Weights of a small transformer language model.
Architecture: RMSNorm before each block, embeddings untied during training, normalized queries and keys, some layers without attention, paired heads, shifted keys, hashed n-gram embeddings, a smear gate, learned residual scales, skips across layers, capped logits.
Each number is 50 + 12 x the weight over the matrix's rms, rounded and kept within 0 to 99. Layers, rows and columns count from 0.

# up: layer 3 MLP up, 1280x320, rms 0.0992, rows 1057-1065, columns 0-79
# down: layer 3 MLP down (transposed), 1280x320, rms 0.0919, rows 1057-1064, columns 0-79
up1057:50 52 54 50 62 44 50 48 72 47 63 40 52 42 68 38 38 36 58 68 41 34 55 65 59 64 59 56 33 36 53 63 56 53 72 50 48 55 65 31 61 63 48 53 58 44 53 41 52 43 56 59 51 62 45 62 52 41 65 58 41 63 42 56 55 52 57 36 51 49 54 30 59 39 52 61 41 39 54 57
down1057:51 42 18 34 36 58 56 55 49 38 43 53 67 50 49 49 42 60 55 58 37 57 57 55 50 57 46 51 42 44 52 62 31 61 62 43 65 53 38 42 37 51 50 57 29 26 23 52 47 37 58 48 39 56 38 65 62 55 60 50 45 49 49 52 63 64 38 70 51 40 49 46 60 60 47 45 54 59 70 45
up1058:59 64 33 54 50 73 53 41 58 56 51 38 40 61 50 46 60 47 38 70 54 43 31 50 63 42 47 30 58 67 61 62 38 51 72 43 72 43 46 43 60 34 54 30 79 56 60 52 33 20 57 58 37 36 54 45 49 34 51 47 41 67 63 47 31 65 49 57 75 50 59 57 50 32 40 41 70 66 73 42
down1058:51 46 59 41 60 50 56 42 55 54 51 63 38 43 67 56 47 48 74 45 36 60 61 42 48 73 64 77 44 34 43 49 46 48 48 51 64 44 43 74 61 45 52 39 28 52 52 55 58 46 59 50 33 88 47 64 50 48 54 25 64 62 51 49 52 41 71 35 61 38 63 37 50 25 34 43 32 47 09 46
up1059:28 57 68 35 50 34 80 73 31 42 57 17 35 62 40 51 65 47 75 45 40 67 44 57 39 54 57 46 51 59 74 44 26 60 51 53 62 62 39 68 49 43 39 52 42 37 29 63 32 48 25 69 45 83 23 56 64 68 67 45 67 45 78 51 63 61 47 62 61 53 29 37 47 56 33 58 41 40 50 49
down1059:07 52 44 24 22 71 40 51 47 40 62 43 47 75 46 68 40 49 54 28 52 58 41 40 42 49 34 80 56 43 69 33 64 59 47 33 37 61 56 28 64 47 18 60 53 49 63 58 24 56 60 50 63 52 51 50 43 74 37 39 31 48 45 39 67 56 30 46 49 67 70 25 55 49 59 58 53 42 51 59
up1060:52 47 62 41 77 56 55 51 58 50 46 44 61 45 56 35 72 47 73 65 41 29 43 32 68 74 54 54 55 63 69 44 54 51 49 39 58 37 74 55 55 66 53 54 53 68 50 59 53 42 57 33 48 49 58 61 59 52 62 48 53 27 65 66 60 35 73 31 34 59 44 49 40 41 36 55 72 70 47 23
down1060:39 34 52 65 34 67 44 40 24 48 53 58 25 46 45 57 24 36 63 27 58 44 67 57 48 34 53 35 51 35 40 56 25 60 59 50 61 44 47 37 51 37 74 38 57 47 42 59 36 50 58 57 23 55 39 63 58 55 50 58 43 30 39 57 52 68 26 66 52 55 49 49 36 52 57 45 52 54 56 55
up1061:61 25 70 36 54 49 38 68 36 70 38 44 51 60 34 18 44 68 34 62 39 35 52 63 34 53 40 41 65 49 64 39 54 79 35 40 66 55 34 61 37 50 46 45 32 62 32 62 50 49 31 52 55 62 70 58 58 52 53 51 71 48 13 40 66 36 60 43 46 54 61 51 51 48 51 59 45 61 35 51
down1061:51 51 38 52 42 64 49 43 70 54 68 54 60 53 48 61 70 44 51 63 43 59 70 45 53 47 53 33 59 36 49 41 41 53 40 38 66 52 63 49 49 60 56 57 47 25 54 54 41 38 58 50 47 35 44 67 54 55 54 66 57 45 63 63 51 61 24 76 51 65 43 47 61 36 37 32 24 64 47 33
up1062:57 47 30 42 51 62 56 59 43 47 38 49 32 41 59 60 59 56 56 47 37 31 45 57 59 48 63 45 64 47 77 40 54 61 75 49 60 50 61 59 46 72 57 43 51 72 48 65 49 44 37 50 62 71 49 52 59 56 58 49 54 50 45 35 46 42 53 43 32 60 47 49 52 54 47 43 63 52 55 29
down1062:51 45 30 31 60 48 47 40 49 39 47 32 38 49 49 53 57 58 48 46 45 64 48 50 47 42 51 35 42 39 49 43 54 37 33 05 55 64 48 63 49 44 50 45 40 41 48 53 48 44 50 59 50 51 55 66 52 58 51 64 57 68 54 69 75 61 44 68 52 52 58 39 49 51 34 53 48 53 49 46
up1063:43 41 55 51 46 74 65 64 44 69 53 22 45 73 40 57 42 39 59 43 66 57 54 57 65 67 47 55 41 48 57 56 46 36 37 44 67 47 46 61 49 46 38 58 49 59 25 46 35 22 52 59 31 51 56 61 40 47 61 54 49 61 38 49 45 41 65 47 68 37 49 39 63 54 54 40 40 63 50 73
down1063:30 51 30 48 41 43 64 42 49 66 64 64 45 43 39 82 29 65 60 80 38 51 52 61 36 54 48 46 45 38 38 41 38 59 43 56 66 65 42 46 45 45 50 44 66 36 74 51 29 47 52 60 32 35 59 45 43 45 39 50 54 41 49 54 56 35 54 62 35 57 43 45 49 40 67 52 32 31 65 44
up1064:65 57 69 43 72 54 57 58 39 55 56 57 42 66 48 43 61 72 47 66 63 66 45 32 58 60 50 54 43 30 63 68 51 56 36 33 43 42 46 62 37 37 44 34 62 69 45 46 37 52 58 51 53 63 37 44 58 45 61 79 38 38 32 68 61 37 56 53 57 46 34 46 57 37 53 29 55 58 50 49
down1064:46 57 51 49 46 69 60 51 46 54 64 47 43 41 69 54 53 61 43 41 49 46 53 47 56 70 36 74 55 59 59 48 44 68 31 75 56 66 39 59 40 57 79 42 40 60 53 40 45 60 65 48 47 68 52 64 55 26 55 34 43 68 44 59 49 43 48 54 43 73 58 54 20 56 29 46 54 54 55 53
up1065:59 50 36 40 59 74 50 72 29 79 50 45 48 72 55 51 54 49 53 50 56 44 55 65 54 50 52 61 25 55 54 44 34 36 21 44 36 50 71 41 28 54 42 43 79 37 42 55 26 62 67 41 66 49 45 56 79 57 58 42 57 41 37 51 49 46 54 52 32 55 45 50 65 33 41 56 41 66 59 55